{"hidden_size": 128, "parallel_block": false, "lr_head": 0.00894}
Each number is 500 + 25 x the weight over its row's rms, rounded and kept within 0 to 999. Layers, rows and columns count from 0. Numbers have three digits each. The size before them is the row's rms in percent of the matrix's.

# k: layer 2 attention key, 128x128, rms 0.045, rows 54-63, columns 0-127
# q: layer 2 attention query, 128x128, rms 0.0451, rows 55-63, columns 0-127
# v: layer 2 attention value, 128x128, rms 0.0447, rows 0-14, columns 0-127
# o: layer 2 attention output (transposed), 128x128, rms 0.0557, rows 0-14, columns 0-127
k54 092:474484495488534507482507533499490533526517496460495429493472511522504513473498542505482509477490489494512535442491525506540480499492493520489499475461497491522509492540490507478524533464501500501540526474566472503521503517559504561504527535528495503501508492472541544506508494527522519509474516535491489511450469549511495516518449488515488506516497562526493532512534531494514501495495
q55 095:517474507492455511504550463491532543503450498464523501506446513498505462520508503459479519513465462514500519501498479491517566505545521509495511543492539519503552527535521479522502516480508471507519509511474536540550472496444497487505494535476478494502492498421527495505487509545524502500497542493520519520496485459528510543518490512486526499476495497518521504483501512509490504529475
k55 084:534533545457499513514509520485512510541544465479492533488490535528518497525475510532447496470501476551499493497559473562515511502531490505476502497542472493500488513489518482499541523546503534529475485510504518523477495545472502502523500544486482475482456504524544500517506497503526510494514500457535477524482512527498487447471498491519488465504496497537477476464530533530474496514474
q56 098:503533504448501520485486479519459526494516492511482465496512503501535493497529505548477494517495507483533523530524494494505516511494520462525517540501531461522488481484479534510517471502500523504510501519580537489512515538514494506530484486445521499525492436484529522511467547462509485478487485471503505496476493479410459545521496500478491448501499515515489514487496473477476469517500
k56 087:494492524486486480512471498472541479469516527501487513487527519512508503530494513508488463528544514458472490485501541497489496519506489519533496535465485507507522527515528489516489509484494483490511483551494514486525493506515554523532504534475535510538508475479535552500482496452486523491542513531489496495466490592519490521520507532476543489511475543474512479500490507495546472553443
q57 097:489523480476516504531473507501497453537500498480524497467558479459496506506502499499540477530456500508478505505483530565481499499502465473476503459465471506502535509489496491484478484535455445502475491539487497470476538454501500513493503535467484498516465511484495522502535513533489471534521529481482473467437464507539514508468518517465495462493481532510508465477514477530492488494529
k57 109:514489498485491484513493477488471500490532499488559508554499490486463527446499472517540530475525509465470444518513491498501486479502502482465509510511504582482508482523505500503471530480491490526495493506527510534504484512492485473495521442537533498483483496515495470472478519490480474486509499449518472478468571482494530459481469490493524495463504526459497515537512453489487490529465
q58 070:527487473522556533483543527516539537470487522494478497486494541505523537488472494466538491502551511502500460498499503494546499521507487436480530485483537493554518510509486545531522496482507492516525538501535505498517472514504495465445545469520526542493471495458497501499491518489537477484480505498475503512472529505531504511496463491490503451461470526493514464509493526538518501516523
k58 066:510507471543493517464453479458503517524488474485477482517497503566501479517477494520527483534545504489493478478558456508477476528514488472494460493495484529539494529476461537503482481530510485485505505485507472491474522518469519553506484473474505504477497503451480520449505479485478502506491505514471509451516494476451507543519515497477498461478477506538503495453528516475455493514465
q59 098:496528515529528522476547492470496509546519497518481501483490496472531522544519530533517500486500566484483526485486532467485507509460450481537506484510490503502522487486469504494516501475457494469490509473501534455487545505507492523480519505474554512504502494537500456500510515493459501505484495448518466482501510494480498443486496453506475483520546482508462470490537494554465480454506
k59 091:501497504522449488476541464501515415530464541522522480502440496524467498481529479481514509558516524444509509499454496488436476476520494477475476522497518496471537479539482530502529516486483528482527508496524488508501524487520503483516507462518453472527487512504465509489534498515480499501521471482516487484480472515519498499481483464451451495488503489492519503497526528486502490465506
q60 086:519516522524450522489501532469494518506550502449524505500495506477506482502522492486526489515496495525483474517483483507421448509473511552519469537511474496514513521511491509464435470512543547530483504555487466511489470480480483446481511491507521501519508476528522488502507535504453465489512466483483497481459495474548508491483489494446493516484479492530501523494517481479484486513510
k60 084:516484491533501514476510450507488525519453496516508540474531495488456511544498513531478535512491512508476510505484469498515457467511472494491534500458531511510503463515519471479527493494480441497512461538476485497516474500533502517506487555467580533540512503526514526475533512519488491557505544468503529507512494479521498468524496483522492479478470501488494460464500522485522461488510
q61 089:530487504489503529494517483476468517445531478488499489501498521501542505510519480482482461518530469443507514518500504476504507525498510484454522458520513503496493490488518457565497509514483508512497495474468512479522523521500532490516464497502478477472517486482464534522500514452516501456464478472496543509549523493477502485512524541518507549448449534462515539516474532500489446516514
k61 085:482470501500526486536478530522475540471454526482465492503504455519488473477483536499520488503510497545509500483474514506509505513501548553539505525504525517554514535517494511507523445538494515501490481514519503490529468518475499533506520521456530529517529508485498555491497536456483500520486515491442474546514479492484471537484477516512515490537553463491508512457517519490486515473516
q62 097:475452469495526500483489545518531511457491483507497519500519492501487468534446500480562528459501531476490516485467501522494523519496486556502465505481514520485531466455453502527532565522519504481507498505496495491472448556522528504493514485513486512470506546512464496512479464521509503487490504527478509523487481508517488502446488490511502548510492493494510480507546482546481518487458
k62 090:497508519473533511490576505495490493483472527472496513528488427498476581479510494488505510504505489520499525503508535528475473523505459506482490465551485522472508530517514467532424490509498546498502485484496519504470535478471491480465527486506486505524463517476496491490522490525504482494498512532522488476493492520477513495484534471520504543480472529517502518510523504551462544469510
q63 088:530509508508458483533504473483485491506461467548511546466513508483522468456540528537513475489491511493482527533504535516513500489475515514462512490500540469517501508501461532496482487541504507517505486496483454487485506514562522445550501507477461520472466454489481488504505494468496511518500494528507491510538507502489526459499522486434497493469489549557514506516485458523492502479494
k63 082:532465531504466484504490490467491463465482517469508506510498511489492533489485500511484483446527540533490496476497494496544514495490508516527507507479531555477489486515571526527463507505463521528571528515495505470544484531492487497455450497526523486496477504507516512510461495501467528502475459517485508514509515497498511524506529492514536486464494438451515459491503488508523492498447
v0 115:524504530507515536487554508483490510476495542487523498499475506508520487475491537512509556496509478515521510545515561470504511448519457443499479521458513503520484502533550527529482487487507553518510459528498506520464499507499492488499526535477478508529502462480540483452491479487515508528449458494513536519498503489450523495500500470509500478533479494519510523551493492476497491537481
o0 105:531520486487525519471528531516495504468511498504526508477543476497504489509517528498496459504507488542530550504492505544512476570508494499486538523464481470493504534522522464476478473527521476488528525470541527460528484515506541498494541518468517431504478491548495507489488506498504536510459513513518475518554498463527500488513505538549467526514488509473457499499469531503498492496498
v1 103:463513464477500516548499513474489506511495509532490481558500513493495498534493513492492471508511468514541491464498512499510491510510504523501458469531476511506487502488490462523485468506478459478497494506510491544516480502531516504506481522505474520521484518549512464509428491453496494480480423512505476509497495552539486544499495547497493497545501501538544514556499535537498486449507
o1 108:513506492538509511510478463499505517488526507553530473477491498530486476488488461517507509439495508502501503520507526544500549450494480506500477509469526512489466470519494480458506505491495499518493515495471525479494509515494565516462538458514475514481509522477522529512500524513501441434524533565500491475478482466475463515504512468476488500467469449494478471463500491510514504535494
v2 106:488524507509478481453501522485500551476527520505526534509492467450522493493500492445529505521514477509490535497460520502484536512478451529538475481487493492480559481515487490495555471522477536522468492529493523489518506506494503456499504497469522475508486492536485520504495518497528506490508555520479505503485458524546502491451533463487505446504517502492509453439513490496538471522504
o2 102:458540542470509470538508488497524460547449491486469497486478463559543459546528517485455464480495488470505485501533518484509511518481533488495490501516476473514472503478520495459499473504513467491509481483506497512551498482518454507493513537496468540492520486495476462471478451508535504543469525486500498479509480493463497522529535472472494469515528486505544502514493509507514506465509
v3 096:489532481505489512510477554467474501467546505499548473481526468508507536486525500523470516542483524504499477525499466507523476507517494531479508521476510550506502471468469522484495466459482479531546475517509522500515479525494490506520443474492537489499462511479493491466494525504531513540528430490525493518454476532502524487502529513539501500508522492533480504534502480518557476484464
o3 093:549482500498543487507489491577523497525495476473469510497494498491494514513439529468498530472501526520526507487517514516511497550499504478499497462538460531492500487454479513491484524526538501530527503515523475487509471507502508494498500533548442476464493525469497514507487519492460487479537492508504497500570534487462492527497464533493508518515476524463483511485477527450472525503464
v4 099:515488505500505511501485459510511465472459508493496505460468506495505529530517518525479518477510497538486502564548514474503483517547549487502457511528493503483449468552500520527505469470492486508499491511470482480550465529510496500539529497493505459520505496518507464479519517520527532488571488480532510496500502561513461486462485522475515509462554509502472483510487532479481512513511
o4 098:496508496502528520471500519522504479532492485484527479482480504453461492478491520556481475521482507491466472494465505475449475493450504485490487507501509481490502460448561505501521554512506505524499505478481472504515494492480475507513506549528497531508506502527470506508557476521474490471527493507475480495514508561519493510533515528512488546562474512509491512450517471444524484528533
v5 086:497488487511489517555475502522484511509515541511501523520476516445459536489524493469494483478474513504499456436504483485492517519492499511484489495528462500497510559491493537465503453485479509490467499512496535494495525521525475510520461497488529444478523506510503454492513514524482527512534506505494537544512460514517498492520528522533527508521540476446518496498540542565514538492502
o5 086:489515532496516543463489513501518482515476511471504505480505491513526457454429508497464524530498492478439490468518524466534488500491545521531466463499556495503528492509516473508505573488539507539480502514467480486496504538509495492476495523520464504476534502456498473480515475508498492496531484537513500471494557489517527517528482485474484503502466480536513479500491473474494494484544
v6 098:472476572516459469492520493499523478527555488517499460481479495487524499477469487506490487520505502519468487479531523474492511511482498495516549487497482529444488501531500473505536519514474496466502520514532472501509506486509490500471526506513491457526530434510527507494517506558498517522485487530508479505471475434501483489487508497582509506489516515506517512505503495513470488578480
o6 098:537538460467519448540497535486503486487491519487485526509506450527509539545542518499511484494516507515517498490452454512497487476514520484500486470516514507533520459503527515534497519481486512535505439503497529509464543491498499488572497539523482520453488528484468463508500531519532510529517475494488491503497488516567525488494493455485495477515501491494521510539473465488524507515524
v7 106:545506512551511499477495519462523501464491523526480482502474530532524482531524512539548480505485468495429508484493530479477495512536487515479467492517544488445526498573495480511482518499513491487486504507473527515546489530440516464502528520485470463484478525504510520483469490517505477491528495534481483505491520499503488523504533492518464481550535522496507525500544520529490527513516
o7 109:495476474492487485563551525539519486511499473476491506519531483504482515494527491463514473550485478478570492519514487468509557489442531515512495500502502530457490508525527474484476463485479492470516523512525514526485490482532494534495495484496502530548466500537473505540487498492486504486493502506500504465502465490571481485525500503482502538519462489424519481502488489477499520506505
v8 126:491537514489529491509512448493457502493479491530525529552536513527483523472502456477507482486486470469466506491441538506488478562497522512472520499502491559500502468481488493437496500531513502520507518492500461527534502502505506518480460476487484489469462473533531511502496509511485535503486510504466486525486480493509504499507499459449503493545506471468512454497490540496497491449449
o8 113:486480541491503513481517462495523501534484486489499497451463500492542484501495504518518493523523518471555554486488505509506513477491462465540481505473541546531474538505492497527451476474523507476474490505521494463504519547508504498522470515475497478462541478505534545517502499489509479501499458510471541490488503501508502539504514438494477419467527488484488481496492496513513456492527
v9 105:519485484500495553478508485491472518469516498516525531499466477466515525510525542495522523519516505480469458553486518445470464505475502510521523519514511464514501491510489495512488474466473511523537480490469502481490509520496483461484457542530498453517520525473503525449494537489491502492442492500506520476460502530506559500519486458474494501465498472521482564516511525526502495509452
o9 107:499519483534497489517516503487483511536433499515481437497481519544484480494442495510550523483491525487524543506527496546491484530473462519527498485464433509441504543485518518495488500510506494540496504468527508508486508479508456475536496539471453493534482507473469484510513478530522503498510473499465500439516511480517536504478507544495476498501501525508487514532515490479494520497495
v10 118:475485479493516525496455521454478547505506444518489511547465476515508491493511515557484529515526487539504511516469488495498478483480531499468526456476490446506470456457511484459499486467461509523502510463510506518514516435497480518466480540511484477530478504454498533531508540510521513477484480482516548521509487494489514489521489490482505552495515518505529541514506494489509538522509
o10 109:502493481501543505521488517514481474489490532526557461484523493535486499513472480478566519537468562503471503519495481501482492521479455511519482527484475546516510528513494496477528518548450465511556499524510462475479477483496504501472475511471481481503510481523466494465486505503505491481536472460460510494481492459520511528459478550505460512524488508529522498529503491527530508471499
v11 104:519505510484513519475445493479443497466501454540498519512543508485465502496480466477483522465478529446498507536454511506480435524489490506516501525497519504488505465530513479504507510499492452453483491538511491505510502477493462464456470515509499557463506473508477501498495526483480531543495490508494457493532491473561501481477522522494473541503505524478492459484484506509506462480481
o11 106:489465507502523498517471458490554527496453521495469524480496533529539543506513483462527475505518548514498527482527506508518517468456489524499458513513511511520505507473492493533494456524564525516477502491514469497510527496494493499553499499471503471522535495557557481495448485505513457528511524516495560506503476499496511537522516519503502485495511513504463505454554518513503506496518
v12 117:525512493458514467519524498507483538462480485485474480479473508533499513478507521534452495509497484478447462473514500496485456454519493519518506506509501495484484455523531551556505473526520502506521491527520535506488490508459487511458497523524513556482530475499504537497520501511492523468536478493546528487499535482467541512497509491558537515528482500523486496518458456485503519549501
o12 114:493445446528470478476512508487521491499532542503552510528485501464464454509482491506482529460501501515508480491497523483480529495508509491462480480490511516507544542477552490566487487495509526496513507475466491486501512493501530543543535472508532458516493498518476474497483509528500470507475473442499520498545467519513489511489503547508463571499488511505501533524512506490513499517471
v13 117:530508520511540470448506504456527512512497484483472483484467469484499512514511434488549488498452522482490507460493549518519481528482487507517529532514495488486523526530517533487540485534508539476532496497504499472530517487480528484515572486478530552516528531492500532537509498530484448496491544520481526497444497499478514504495506476508514494502506502487497483497519486471544522530535
o13 112:472511455517471470570522521502491492477489503521483496492528530471473521475535514485451471487497509445527493479539449468446473504501513501462476489520531497521514505504517492487457533502530495507501470489441470500549509489550457513513475499481499489481499463500468469475490485498524544531477457467477482494522468540524528509499499514475506472496515496511532488477493484480487479486520
v14 110:515424452540505490495482519565491507527524507519502509426499487517504513532527480508473515459486495530470513499484493525502483507519511492481521519502466523494469521507481508461488506512490486510549521487512535523486441459497493462496476521520499503471499474485491505473486463488507512460472453474474547515482497482473493504487465473512472502524469565530486508523465509477482489484475
o14 105:508520487522489511516472543490496546487455520525515483528519451468454540488453530457563472482496471499505523496486504461496455498485486467532454521520506512456510524457535518506486483518526516476517510500513486448468519515477520503467519462501520482494531521481493522481481498495517501477545517500493468499444516504498520501477545537483540514508508505523517510553519479524510503489487